Each number is 500 + 40 x the weight over its row's rms, rounded and kept within 0 to 999. Layers, rows and columns count from 0. Numbers have three digits each. The size before them is the row's rms in percent of the matrix's.

# gate: layer 4 MLP gate, 1024x384, rms 0.0929, rows 599-665, columns 320-383
# up: layer 4 MLP up, 1024x384, rms 0.0955, rows 599-665, columns 320-383
# down: layer 4 MLP down (transposed), 1024x384, rms 0.18, rows 599-664, columns 320-383
gate599 105:453473486516474511549549522492365449526503491591478570494573458512475515529453508507398461470474521565475501477503521559557481482568514548475526500509467542552487609472474535450453463483507502
up599 097:453484536464495540493491579526487564508532504491536497494576520533511556526489448523476512471479463415476512559462515506489534479479521493524529474577564452501534487489568471456531473516563491
down599 096:498504551448493544582492524570496483563514473528463493479537453450498489575508417500529495471509506492467560575436528499531491447586577524520453527511510520548462626567545490455469568559587449
gate600 098:483621513458535520502464576480465483514533539471461540524450467480467461503533492481485491537468529497509456463506577451500460542592545492531525548516441507506485534469429508532513497542503476
up600 100:538436501511491466525482580493521551548435528532501472503546502449514539470504474480462468483494493496453550445467455512565494479552507431484472526474454531536539414510531543363500496517458509
down600 093:493514457500510474494489590487568493463583523476471461462468469569434500505499452519555382475531548449588493471461538543525508468513439506479526446494483489458502479518490521486618500545469527
gate601 100:455441522570451481504517412517523562470438491492527527489534476387524505415506461418493634508439498511488496546519471557540505458530486472408481490522543550542525470511506483581494535507499504
up601 108:460496495483578496465491506560456438447484541503535440464508582444541501464495434511515579477502423488498450497463561454500558566480611545472525506460538497546517553522498448472530450486433514
down601 099:471510548518419568479581497421498533456522544496467472548469536528510540451477491471580458478459449530497505472563552463540448526456533519480516479488477519593419470490539512539530536511532488
gate602 096:512520504455542498453524528495493565500538540550522404484498522530509502484487545402488488509550528540520468482602556460522455543413544577531488485479463513505456480542469552510489483441495518
up602 100:471428557505497516538518480432597534494453478438473471510524600539510457558484508542524501575487512517466543530515506445515507424458534467480434535480611586430454456557533561532446528534502455
down602 099:485509502556460508546526575516513504491505498596518526510562540454478483553563517489502522473487475526475500492544520526541513477543524542534479496554449473477482503464462477521513471498478417
gate603 099:450527469536541553514475544478480461455459505525528545475478420579477455584490496451531497479532508496494477571482501467427468493470580508493545579513486538509487549530510539520489477494473460
up603 097:464494581503542544539495480532515489438526575465499536493495527532561471477468413437483454507525399510486464428426479496503524442549463458536507426463483510541470523456538458514443505446540491
down603 101:477524538503449394403480521527501567462452492519468429556588505470530479514463487513423467523522517484449495541471514460554557531496547411503473468512449437478487473510500482547466470470456528
gate604 098:539497560453514465458480505486526454542532483464507483545500490519474525552479478483476547435590505463452503501521523463527559450518506532451514472610528482489460498508496469505526447452560500
up604 095:482512527442574488478542487470564477462469531488481481470463555519515412508546596476540453473462526532522486528446423626466475469522425514536485503508521505503549455543493489439482435566568506
down604 097:559470437494521469496480515505491549480506481445515549473477445572577474478549612513518533482553411508481471482599395538553459481520462525492439534515483589492485465509471540536528508506528538
gate605 106:525524526449507505448515478533500489495528459501478529528533474514490545469477410554480452491496550506504509514544542539531531539483507516490564531473541538485536540524451448549462548494538442
up605 102:524529560461539523513490461529482509497506562420452484415542492561476471513505479437551491460478469383419528507471486510529440476469480555480534609463578577538582514481457428522534505507439506
down605 097:523499503501524463482549494508510520479485533465514495540554482566516536609469486558477541431546522463463506521493517547535465469416500403460556384530477468431525509492462515564458494578478479
gate606 102:537501460502428488528490490496463470489488552450440458564516458455551534498504502530507493470465539521488544511474501550471461544533558486478453553495484525542538540538491483553534419454484517
up606 100:485424454542519511521404443464487385520504512511491517508490523478508511496532498551498491496540475571508481456439521460594535535441514428437470519430452514504500461528501486498541420456485516
down606 101:504572514469488448500558477494528465525519533469469478527585523454481496511465437445494485598463512492542518542438481477493441574521457465506487551502455473491520495478552476460529470509490491
gate607 100:491525543527485457524489461472538474478594506437493509494534492467480536580532450535526504586498507575439487501454460510491478488508485467541486455498461477495534471505503509490440512464456511
up607 106:464533476454559586481488487460523514461475529488502512514515540523503602478491515463480457495501517520493535474543447497425537551481464486501481456452489419488513461504498422568451472494481423
down607 097:467467517434479521480539547528550508465521431471570487559578490502467508463477427477519496478535441562469490524534494518520487539483503471624544453473475466453535542509469464512537483465479525
gate608 102:518534557578542512474583574527567468460580480458538424469521567474490502423510510546559524463447492512446508441513555462472489503501520516500462556489481475398434477470484499515469471441485486
up608 100:501612467419532511494562479447492509491512501573537468518467474496508532564529448448482500429455538485532472587531531495452450492514566525518503489533539516517506474534475561458504442514506524
down608 097:522509499525517489530501424546454574449544558547520520499527484510472436485493487470498486502499466563512483458530463440500437492485527433530481481543558515511533496468523526511431486497523512
gate609 104:519437549458478476569497493524470496538509468523529526559449475513487434561532453482492509509461464454526470442504500429439547544515507448529508482454475490416526413440452493537491473554486481
up609 105:497535516509445553464439525453478429520542467541512483511471519503465500582528481535444529505398522476590592482548443509470452431505510445502512460540496466494503459469501531444517476479450479
down609 097:466531515427494536413511491477518478509630478521484574550447459581545412492506522497511574509505474514506507453576537493443604470556557499495522587467535518547516442508476416426480574458525504
gate610 101:556547459522466487522496521540528480514489547517578487525502445515487436506460528557552503473459503526553481438510526447563576458451508520539458508519465553502505502463489475526461529488582558
up610 101:537524526467468541446535522482508490528520524511519464488528477585508449560497456499533459451481472501459549482551454456469545517469518565514474498571553433494525475431525560428500531532519521
down610 095:561494566431509496456495501497536492446469425461554507492475533519424459411434500556604412395482511453543439457461497542461481506528509494527520506544542492435507503469456517516528560465487506
gate611 101:491587589556500490477512552529422550382473569497478456451480497532498535531455460496486494491500495533480488520485499492418484597441559473518543509526429430499541491488494520497430561557517504
up611 096:581512548481601535492451516492457532463454488514533520453488443482509540564480476551508501502565506489511452530574483506499469471540422511431483527514509515539519477525442504489445442530568472
down611 094:459499509460448554509526530536520519574466503526557485543542500452488445528536406570477506539494531496451587442438440470517525463469469559478523535453462587529460612517497488570496554459440460
gate612 104:424477544476449529493431521478447483454554516423516440506460454560454527518389547491453509529502511524531509445523531510449490488462490515469530507477503591443525448460459503476487442480483474
up612 118:482518496519524496493496463474491497472478551483434576492517554535502500460474491446470502455435485532516484459466470520486509442556527539509470490491510506530514447497479462458545508575492514
down612 099:519412585530539512506591522462554509440558550499525515477450499530451548473522529479448489449501508513523483503425538539525504489580519544439535576502400508586513484457486528482522439517521515
gate613 091:534506532537467483523527510468484561529476508466510513495459548470536579556519509478490462486508492544482522456519490481516546549557483548478471459507538565551468492494406556463462531559570509
up613 089:422502466484483487486506502498473524450466535517429498515506533518497525442552508472482512553569505496430524490497437565534460491449430488534456504539476457397553577391525512554474468474451511
down613 097:482468483450519524527523468526532478489568451521510484418523507493534423463479498536514581498501516514466439527509537592464499518537459451522519542435455453490519543488489483551422489531481500
gate614 096:470547528483466495466492504507445441506510467535497457486537461478516427596481454546487571444492482516511454516501532500494514490501476539558499510505524519448460570470509466520521504438489447
up614 105:428572478529494485476528502449482471495504471576523541471474473536490457582483516579523516415505560438594460512478452544480444464542562515505490562614498514524501486506490512532514505530542463
down614 102:460531510555505487547555443448532476448503502467478540471533503511527524475533448550444569481561515440574472506496510510526418489546488472485543597484447460528538491469500566486481497445479540
gate615 098:511499538528470496425548455429494472469466506527469394456535571492451503466543505511468520480490540487482514541482506492472507460500550527530554512434514530505446517508482464543448526516472549
up615 100:463510580467564430523501485470489452482482464489519456537497478460500580453490522440570466444508497461509481491471478535510480426514451456429488521460497421484475529479498473570498514432517504
down615 093:509433557548468516540509522512534523516510469425548518533532529467463534481435493497466464539549466424506458435474465557470514467530494452522417482474495567439481516499478458499482536448501494
gate616 107:560532525505583533533562484555582503593510400488507497510432474502507447458465548479502462502452522509452521496538501502523453568572537517586547540505498479547463526399457455487525532541560492
up616 108:493521452479458471543473528537543522485500453491535522567543460520511533509559521487512478529435482442506531530585536504509571521555557482511475465510510583483413500446467453487586485534498472
down616 097:481446482440426426538445478532562562486486516516510525479440504510443500547536473450467499492527428476495494510536548514511477530571576546463468478506474485519457484565471503475513534541490515
gate617 106:554526503471404506487621514526489519428524496598440435522517459523505447512522527482567512438461510491496514504521470516541484516512623467551534488525549479514513416527466494483535533453569445
up617 101:592509481446486478412555508439481491460519453529485502492493574481519439555532562517557450459511535547533514529520459472467469489498511525541457494518525533499405511429526419477516436517484539
down617 104:448559509514437445530517424451456577488595440512487487553407493485440456514497523456474508550541473475473497490517536471425473514501574527548482596572519522499501447467516485501490456499516527
gate618 092:540461451536555512529429600521574499460529458488535469493474472472570512491468517514528510461391534459523476456525480498510517511506503515522495471554469490441472426417469512411506432483452461
up618 094:508433501541509526505484565398470462558525496506417492451499481469486524510401536514504542469521550540505548551522499558474554477464554490576495436602468506542541465436495475494455538464447524
down618 107:489568482455518487465488485501530471495536496526555443548490478485457510481419588470547461513442515523485430472471507432448439527557502521527397474444462466414468422465525507448530525429492456
gate619 101:578531539498533567534485456523519402455471436484541513505473469529528567579479534445548509474477520518491461384499510499498520484541509493440555512504498494529500560516535563469520475548462456
up619 098:392443531559483479427529520522477465497558530527486491416519533575487500480496465559464504533500473527446577503416492462475401536488535444513495531537520479505518541521527507553537516495440484
down619 102:522521608527501490471515568467516526505486555541485494466508527485404427505513487454481503606579517504460565508469408495476559544469436589538559467503469506597482522512460498510537497459485438
gate620 103:505461496525440535516556542412554523491509554549521491480535528469476550499465471482491464556485481525557508522482509529525490461555473512495528499489557499524579485510548491494511484476516434
up620 098:470456453496450473472519478496486451507507472573540461460537471550538542537457538454511554466475441538536555442460465496496519458507524484529499544553418437494548518487499473565444492564523521
down620 102:562466528502504471496501481556471497494564533520522433478561494509517544487505515509438414559469480528542529458457475536489535426488501520533460467487557404598525488489540478501488511505502431
gate621 106:482397402521466438508494458529427473510481418497548485560535483467521533511488524493526510549520480525525529459471567575506503531458560582484535576522487537508488464499545468505446496536488474
up621 102:518480492574397421582554478422442462526492489484468503481506437441450435555498407566572459538551540497495515513505555499538552489615514544502447480444482520454473448478468482481424481475532526
down621 103:521459446537434475530455547457459467534443469464558453524496474518448432538485448535537504554564487575551533440510560529522492549486485481527437470555513520542481433460489475516465491522522471
gate622 107:478541442462444459514559513526523473524510509542572456562419434435445397539520479510480544434534524497478425489499501542473507556466454470474570524420579434473436478503419489525524522524579517
up622 106:512579460516465449461532492544472447559469472487509400488460506463511450439519504475536568486535481426538451503531521503444524531529512539516505482471458448473532540549499561489504588533573494
down622 097:425486508458545450528490459500505457484504544494490447489478518500522487487508486477525486335480493467487491518511460446475533492448466572516459463467490503469495560509517479501492545496505514
gate623 102:523508558535457527545494605536444513461445556500536482493519518482514545600469479502588479411449512534485481451577497575533500481524470557542497478456508478555476548489516597503446484551457436
up623 101:491532469531450442420483429488496533487513479465477574532411529487542568455509517509453521557444495491554531582436514509479482505502471469492505460555539491455496433539462505499494506443474512
down623 102:513508541488499452526524479481528436495524484442483478451453492464465563503504476523431547517494481574524562555456519463453494492499560498464454572454543464506503472565499492549479520454419533
gate624 101:528509518543512482471459539585480518409566511466496446531510527551469497529481543505497516492525451519541531507465576500471498476454487550503464516546483455422463448490516546487433518545478533
up624 105:531516518525464476519462499538462497560433493519436470434531463510518517460495485505537460448540534537448526502475517517466461459516522573520532503511482559513502446531519521556478482549540626
down624 100:490433493555454445487554588543479508580492461552389475477538473443542485484510428489510522466453485512443481511512481493459490506522470522533545464489494480567419485438492534560404397463469523
gate625 098:413515493442512519485572475548453503573506522520499447453598542516494559599499484522490434497461492501462520525565449513512557473491494482533517525517473515411535553449467585462467548515484459
up625 092:529463507534456511468486553485446496535486496548462480546576462476508523541506549490482542580502502433543577560505438544522480494467506501568486532557512459455458545486486498493478468496473455
down625 094:412512416501546498484524471547541540522461508598488493505499552528464596480496494490507460518517541522542524501536554499556469513448564540498443503477480532480541558455551474404508518459472467
gate626 105:547559513582495515570514507497526482420477478479478536477531486523486526497389552515491592509438535559525479477509512400479564590502467540534461436461462484485465507500540572484455519475480427
up626 104:565500520480559462434495498456530481501574525427443508539535546536480521536513460523616411441512472529456565466545459473545460401536517486405518539485499518459497472559511417522518440515449530
down626 096:548490444435518454523542436475443462558483511442574454485468460472447492500475527502453463459490455468489543535531493447541506478513505415416519510507532467472441546475483453544487460477486501
gate627 098:570555506466506561518492471530491520491442513524460510576461534504548460491567519522549506503586483569557511478540488518484496503513432471485544486503494513518486464534459526467495426506508534
up627 094:425522479475506505551505472488438516496490541527516471515486509473523464520528543467523497508454537541558475472436514498466520498492449460440533485505535531512449448438536463563546495491483488
down627 092:509505372530490475467518522543521526510553464512532483553533536488475459533468444487461551510508436547424501491473561456514452479557534526512468453445521493539546521429520523550402532422548494
gate628 083:471509504502441555528474523475516506502427464524557454434482506599547501499520446539467467522469510506360514492433483511444518424491524477489426476490452530542501498562434521469476487609487475
up628 092:509513548483407536469452485476538505476521506585520447457557511509554472496516501560522537438514510438571461515520499445406468464412500548522458482498500482508487512542538461521460432537525527
down628 107:485562521480470536491475521484466516535481488535527541526537456508513477505517501432454553497474494393539492520558548422498527519517479526457535464516573476505524617567514513510506457460543531
gate629 098:532524540562505490557477582471522493530510473512467548441472482523437445527530485503445476563515578497547471532424523510432516588533444500521442509452502536472424455524558483509544541543492524
up629 096:505526454586487534535460509545520507538483576579487526505540556532492522499580481489525495436552466493494487472510549494512474541550499536471505463557528473489504455488535490428530547528440536
down629 096:434498537475482466526434507555538549452483524522511524501500513521546526545513553469436492472532499443495514521545534439509476443526530508480559495545532571499492478427528505516466524526473447
gate630 101:481529472542499526511518499469537515523451500475476524491552481577552501543496489543532509478502477521495493461470495530585450510497526436500512538452409507504466482399479458518496496479451546
up630 100:589456483504474444560488456531465421449500479548559519411447583479504513482505517483459493430516497567529483533524551464513457506573537522550485474502503469432486480548464416502478493495511457
down630 106:519427462434456455547495500462466464415511479524520542421445516513493493516500553452481478457524443557439592458564509473497506555476500524471498540488456469487487544432524481499506406536541421
gate631 096:550499547517522483457456467463513502523521522477497567496525415557469576532425526538491461537523442514518493435470620490535586558529465535525520525531530520526435454530506520546463532461526506
up631 092:516458481455492524489524509588553502515438503493520436515453537489566423394525440408529548532488546479471498559480401541511472486490481492495536421462510486490574496516487531518541472574525437
down631 101:537567437562497566515530549464463442485507528541528397515463508389510481507493435504533557484463526528525481446540523532532587521437508452570525570456459513456485586526515525482514462491491524
gate632 100:539492441473438535521424548540461523431545471473429520434457535553574503568497564460462532520439490483485491541539510483540474464417476484568440585493479493470521454519578482455502529500420458
up632 099:513458468489476578481503489557509543488452520465545431452478399520513453487476487464483511505535548593480492529477506472535460505422544526472417485523496525503486497476551452477440454526542462
down632 098:477544522427530492510502486536469510508480528471588495473514417524421503449526514569423520509501521407585497512508600453508491452523531448470458588467527483500449477500522444435500490517479454
gate633 095:560504525506507553440557535538575596449572462528498515457444495458454474425553508499434456467449481518507471467525505505518472514504449485570483459498449411469522511501473534475553521566485521
up633 093:459532475519522442567425499503499481566443516505528430493421612500520472507506520491512486530476487465481590469518506464501515468444529475471550486507589552458450418449455516512473571498474495
down633 096:515508475489539458541505475467523471500393484497522544525563506560576492494508541503521425543474481514491532503549482525458476432512471498476547406536511545583517544494488444517487518541553524
gate634 098:479470456504510493572507454487535517429462582570458521486483452420565478489542452428469508578539451430508540506508482492542526512486539523502548458539451478543541552518520497512499505559517479
up634 099:525491537483503578553448471499513512544516556497537534514505517505585467520504534500440484516500539471488498445536519508580550473489472550589477507456502501573481476498519541486508460453428516
down634 099:444503503516513511469448514508553566444513517525575493496463477477473549564493468594466555479473539588443434492502542536499471425419493546454431548559446469517469558439503556482480455501481498
gate635 099:549428545557507471509457537523491555444539513430539493571476485525523478499523551479531559488502501544513564479500519491539562475586548533502471480517532505475529495532540548490510577535538453
up635 100:493497461449506534497480491489459478488507486409479471461506430473549400505501492489474469515453460529526452514482548539453446516415476475519547541511447545489544435461491470534552461496485509
down635 094:588484523555470497580457555470487507525519491491587553488542516491503501462554540497563491525566497429511469499488514518548495431509515579471587528528454490501533498546508470550545490496578451
gate636 100:470491499530516496484472485500514602467447480513520489507582527484474552496563403463491458469493478508496505416423561485495492511417524428499418510487509463433525501565457473479477531472560540
up636 101:469504516513485447491530484484494531473471530504496511489552500428626599546530558482499486523481483443477473544487468475507530478496463439494462446492450518477480548489544435440493455581444457
down636 102:456408492464518503438436455456490498433477555479479489470470434518490532492471524559598496605449502504565545499509545535466477471515514463508519477480516527452555595470544450491461473568456469
gate637 095:461497492526520481449451522562557425455497465453583551437464575504521502520530488469493543460521522448455473604538476465534510560546488441525587502495465486437541483460503492437518488518538513
up637 097:556450493533515558476544531434510463448436440511462467455513574515436537467510463448467467511559481523453500443493506510493483500479459449485476500513509469467501529463415503523500472531394507
down637 101:512483433499503545440467486532469498492561532494520525486464502482417509496614517508510477523563481559472554495557479563475483499486493415504492517502509468450429490528515553537529496550502465
gate638 099:561483486543480446541502478517546557532511502565512559504503555517441572449465486504437442484513467550523447495475494542489501545532559466500496481468526469597512462479467530462562476552522509
up638 097:489493436524445563531481512537497527567482443560521462467514472511484550427531535454451553534499466567461498549516493423548450446410448538514534517550493523476417466491450449511536517502525440
down638 109:450479503504530519524507504482524539550454590441478441492533508529530487574480427502419565486557501565560458458559459540546458504473500497540484457450485473501565555462493475517530529510497466
gate639 099:461526482478454434557517508525492542541435419420513487472453520532519435452431442552529557464462449549491516537551530495527468521492558541495512470531522436482414514488489494492514457504537526
up639 099:537498368484524439481486466542448491478542555484516481500465484488493468492487541465488477493547508524501497525447494467466430530515457524519496502557495526470449494525570507561465387595543492
down639 094:519554498489508518462450536549485530463541554518479502488507489496534503484469486448560500397491491557505464520482432547473505528552498481495425540554510534496457526508483480567418469486571495
gate640 105:536496546414483424522552479528474523493551499494497506515595495476531485546480494526528510485554528483523476486467544484467442507519495513502435525487531387478509482460530496479568549458481454
up640 101:431496497542502435490483446485479438471511444527510482439512461531509526505472500447442437486541549479533564517500499498542494472467514517523533490473507458460550457531506536496546584485514542
down640 105:494507554442467520469446483512520490599489511488587486465476496548541517553431510563440563494501563460475486512485493479485513467463500479568427447437559508494523578524506473398475496469473507
gate641 098:595468500486500461445551514526493474441572568500410473536545501464547431485517456477477515475512457538510433515480555489520546555541545472513527399495479549538461483466499469514537516521493528
up641 099:508508450517478463521471537534524509566533429543547533404510578425559525488470544576520543557564531465486486463550493473480504476423507444449469495476464505460516472517506542473505522510568465
down641 094:494473533498459531522461479573428453595477495549525516543468458479467536410467582494405525526485603447517502534530424516555493480491508398516531475556555580505498499501473469496538534511487458
gate642 102:488481497540474418500458517585476468545544513550453457513507514442493451508553483495515469482545502574516512537425462439531510474520459457483449470463466387519472535437545502441559519418549524
up642 102:451503522482449565469448520484551494527454460441518417478531523448463515489423510457522535456516466517458474507494514460464497514461560496542418590454553511454435464448445488462529514464526523
down642 104:475463521490474504469499566512522484569519538478499511501525502483485492481388513408591515501509438487471524431569560487507491529469510579536473558554476565513478487476436515489449569501477470
gate643 102:460538557477508564496504500500495498394548461435535456461503523522534475539462478510471484547518434507477455514512425461581499472459561500506519505429475509558492450511474490471508561514529466
up643 101:473481506484507506514579502481550498523493545560437489490563427496428464480522486592482478510492430468506463491519528452506516507484517508566507476480481504484431511516566521538533457479523467
down643 103:558460479535550511513534512477500462523593581587426492453524459449471486534540480555591524419492421517508400534538487453498490466491486510549489473434562509457456484498536492573478481465469497
gate644 100:475534412575460510487406525467492512475474537509461520618524416495552480473528443537525511432478507466482508534436453523429525435500503550531449554520560537563496437497533445567461481578494513
up644 096:498510478572465450479498470503539412499521535509507464498451535476468466505499480513544535486494539552492471516474524484475407516447460518500566524529537461527548535466503485515544521466500511
down644 105:555477526518507513500491489542480476485541555458562500524490475545465424480469524427463509430484447510504483489557523482516485493479454438545539485470533511503530594444466523470563485526479486
gate645 099:482470462496524516539554504531454528503489486463500514477544504514525585490474501443562520494539495534528503554518567492554544495468496550456487480546490557482514458498428490507500441460416512
up645 102:561448539453472553449483484524636482572488550480548524547531460549505486437524502510455545486512532622476522524520455498499488426529480514496424493563491492511436489532465464507502567552468494
down645 096:549560499492494499499503499521538498519468465546556499484515548461534507567515499576466530549478532534579558511512481519524437418495554472494556482586453499568460480536524477481531483504534531
gate646 105:514424545520486483523550459471491452527533490542552519480440521539471508482523461477530539472457467504462492489528499502515541574475517553515451539478472418465559525488539542467504572542553490
up646 099:515540530578540603516460469463534465498537513501533505517492430534536495509537459470548551530566543479479500525537469505457477494441527528445470522479484501413441528528501496519507521509521481
down646 104:452508493486514496481528486436473503563480554529536479554480509490508506462596494465511471474463530439461411488432487467420489523548510564557514493479443467546474574518417476457473487572544517
gate647 102:460515466377548555482531492434508491462513544526484511523463445451522532445511439494500512500494473476506531465489535517522483507521480478534496536515509460550472508442484490423549488605514606
up647 103:455591529505563622473526482531556500544454515496493448589563535489555552508505507499478458557546439478523585509528519516500431536540538505547425584509536533452441494514517507489486500525509511
down647 102:562544496493467452434546446482531543504527443459518431491479499545489528447515461551463492515449560479522550565501523499476414513545557529483479559372464557423493506423432573530535523430441481
gate648 099:500548440500600484574492516450512548487562480475564442486466466489461397482515437465500464527536457482514547470445461535432528582511455483551464544454445452538471411447495581477493492505431578
up648 098:546482447516519462516473516459498472464545434548446498518425469483483540507565405452483466522560515480479557476521525513471423534432501471475434472487579543508431581470509405516576565444510545
down648 098:498576515504565470524572408517447507569414391524497502503523451486504514479516538461485526482425425524522496482538477471522465524543511517539524411493423548517526496455499518515462488519461458
gate649 103:422550550489525579543496545518466523578480470540503474553519489529400505491506453579471446481476490515465535523512479519530487453492471545559490479562515480396525493540558480555549507507604494
up649 099:537509521554471530548470487522534498540489447500483605455508540553519476501448496602508432441514498601536503497490571454545522500464510571527467476506494532465564533469512555482507547474534520
down649 101:558513562504536459494491509454508548597444464537468545490562491447453382472462530499539422443511526509500539472530531464502539489506551575498500557497509484519531462569533507469537476479497488
gate650 100:541438457520531531419455544478507511544529543464577475510495521488435571511539517492491491519500514486462466544464542536443544514517507489508479522555519498457421499520478462522569463477478468
up650 101:495443580499448465508437598525490589528581580549508460521490462484539409558476495572521441535556538490506496571470484441471529478486541482522472560451485583581462488452472490554434490540466486
down650 099:483450529476536530433444554511544538509574622529526447590524487442468464551549451523424415472502499483462543463473461533461548547549444520518463577564457479634558485520472421531451465502453473
gate651 107:474532554535440479569520463499541493510444516455533499567446489527561548491488546545513485365545432472449452478463474463395497497522422473494486488486480517556522513473602545457500522532523482
up651 097:492561557548496520464496538474489599521539465471492440535565460464534498477522569466523449473481491453463441512461517567524533471476472515471528454536467501525498489461511459464461528570516523
down651 099:476433560467507552455459503531525555476445505535506476534500530570494490443551551466501485526496415427469476511537527489490441451484521445544515489449493523550412584478559485495455529436523546
gate652 090:485465505518457482517481475517538525531478552485565471518456481518538487536390495472552481435562527486540495504483509549576518475445472510533485591494504518445555545525519512486483538544521521
up652 097:547515511545486460434517501497534502465503494529433522446520470502445442483539516561519490478454462542497531453569522441517558524559557509502531518450465586497488458448499531522458470513447479
down652 098:481478444500526482542444524445541435503436453496536478514460456523495493517584504489448458504465511508576518484503491558473438471499451478541572461515463515520545533514537520652552464517525484
gate653 102:584522466487464394494449464440523510530493489549453479513512416505504537541573508576481491370475479574449531496505494503437483524430475382515447455508530461448471517533500509545530469552433522
up653 100:519430501508569452478513533519536512446470490456495483512496483495486553456475462556432469591466447455531472549440534468486500480507488525473506533489511462449475458417474522508453536485558579
down653 096:482526489501511492510464479502415518502436475525455443378444438450516541551507525490502510531536476416510494534492461503482522544520515498529466610483472483470392570436555547465485467511511522
gate654 103:508468482530493480493494488506486500505448530533456467487470473470410474573471536518530468514504583525474487531527432562499518522478506432490494514545462501447453433453480439556433493497487495
up654 107:522537503493455528500448445486469440481546520505575490482495546483502534454605475516457450497469487472441477537548551534499493464496505520513475492538445564503506499492576473460461473446458590
down654 103:530497491532506507505469561523486524446502472513560515494487545458559530464606476503469487553455455478436509507495505468524481525444501471492505524508404628466559455548555498467474438460500486
gate655 097:530541472496518549522507555521500447473417462463474568501559475519523540523439508528555502454527545491554492516537489475532514493543496571515430454414448554570449531541416505527473503514529462
up655 095:534463419529514579476515516460499496448474536477530495467495490540548494566520533484448576462531553528561482527535464479489578503525491495482501500534535550482474542515465495478484513516462413
down655 097:468486437468509478463514488395475481491520570566473465453549516501478446518478473553479502474489566446445494514503507561478553631475495479524470519570500490462438491530494444414464497536487597
gate656 106:492525450449488535550420533504461487497426558527513576536482609518441538576484513580519524484501522543541541498458522509454557579575459518520478502446560554512443487495505466502443523490466476
up656 103:496466523529569460488480436516564563494478537468515454485452530475466533485559473497494479487503424467475511455499484430541511534467454524470527516466498482482423494403456534480441547572513574
down656 115:458465544518518474476513529466543565534538510463492516534432586528509404521495420446446504539520436406505568504487492553497517495498465492457514492509527503491557490478491431417503533577535545
gate657 098:511472495532539445482575512511495431494551521580500523540505472462530487551504482469427457526535487529478532402468491506529496426459492547532455519480532513535468566526518531465469539568482483
up657 108:455489533455451577560444480532544494488446474429461510483558484510472526439494488503570506483439487482536428497588518467489471535501545477463565493470456531465498439469490455471602466477462478
down657 120:425532502475477500555532536520497563541497513503443407484512538521455559454513472515542544524481513525528532532526504461459516540571538476482517435469477497517506432628527509474508540445504525
gate658 097:497476457535469508516476549529498466537451481521483498420458526535509499490516564432509477577498449462486526542474542528519467483462464478510551463458521504547457499510534483497487487477565567
up658 102:459502549447461515479521512501520547508510454588494514496483480510430537525481444490428532507530468484512528471467469494499494471566564522481536471463521423522569520525524478530507485416479520
down658 103:475549499520501523505516449508544483482481528477478429532506562475498542472516444574460496429455511550540567545509447486562486513559466499521606506536551495508530446532481518515420519495518535
gate659 100:474511483511517499507603464541515474470530537533409465491549511512511505484530547449465509529469451450575462466518464485515489528463473387499475480454486501545573471470501541440516515496515452
up659 100:535547484532499571504556537536424581488514531421507496512471498543452495490509535499524536517530489492466547561515542448489516529460517491436508470519447558446438563413487499514480521504509495
down659 094:573519518525535515499502527508494486516513507424406502554465508503550549522462477454514461479402404508459410418528552554468473498456530456495505522548508533445473535487420504470533531582546497
gate660 096:552537504456482520545532565502527504509440439499472518537471524459515512470484552482463482518455503549449492504509457498483487422513521542456412474498497513545521459526459547450505502472491554
up660 102:513551551481501486474519524489490487496533471518465472482585562505437520572497458499498442447490494481486551478536465414569571431470521567473429491505508500485525438543454564458497494434491493
down660 112:523565515447448528529440491468523546526574524507400462522488542501428540492457464514452509472468402475577519494515550555539480531497439562529496503513472493514478459528478496500451534450456509
gate661 101:604474535485570504490474537463530504527425529496558511511471438508516516553464492521452470491489541546542546479509510523492549592494497497550437389474516558481506464505520467506535534553435492
up661 099:476489539497554495534510485516556532527501502447550503558517450551519551551540538480502492494574586513536459456496509516465498519540487433503475503492535550477517428532456583529506433490495517
down661 096:516477539492491530509519439513495499489407519533502502518453487512473534474437490442409491438585548512541515523485524498519450580526510472525458456455564573497523488559484527514491540527450449
gate662 102:437518434478531502515518502544570531567497445564500456521450496459510573551539532456549538520566489460510490527535539504473530423438446446525449516465548505494485466486453541487458488513525502
up662 103:480539557512453507442424590519530401505512503533544504480537520491560477448518451544576457484430469429514458516434496523552496511480484468518486530582511473547545517502529472495508474543518499
down662 099:480453555497525458504426485464530527487465449512468489538485585427529448489479576541465420485493488473482492541454494515517517517470492454495506421502592466497513503466452538468459447475499488
gate663 103:511518502486526464470459548521480495487501487483572522512523496504490544436508443532548535549585571553504560466431497468510529467482490551524519544527582530478534482539555520524520561539519498
up663 100:491512507485521561534561540485501494461551443570439463551520507566574478469472523537468539469522498447498510536515521480521488498460507525539453499519511464509477541469518525622426467462458535
down663 101:485563531471425582533618476523563486492431488528502452451454517494487500485525554588506528456492487522478405501566517483574495496449518482509508475473539435471481436562495469498492543466442494
gate664 095:513563559527571461497501477515576429409554505460510475460628496488475490495565501522526479533481435489519499450492508561477513492487513528575443526480430496418514485495413426438419548476496489
up664 094:432536497435467490491457530475512479473514422534489532445487480518432553494480548482509457555549435491455507542483485486524453527517448463446526473448393474503419511576522404442479528548489450
down664 100:516461487456482515531417561431570564438528469431552458478524512525545554444534497443538388562550480481428493419499473511469513479498553502528467522454471420452488498491514474411529478498487394
gate665 097:491491491460466532528491499577419455451557411439494528548489509619479420472528456442508522493546549512519392459549500507509523475468491506459594497512508564501434555491459556478485473529456542
up665 094:513524489470506551534509442501470489516478495559498529476470496585558506493554579508515525529640468530453497445501538535470541491491517480497388519561510505549483549440529495503533551410505464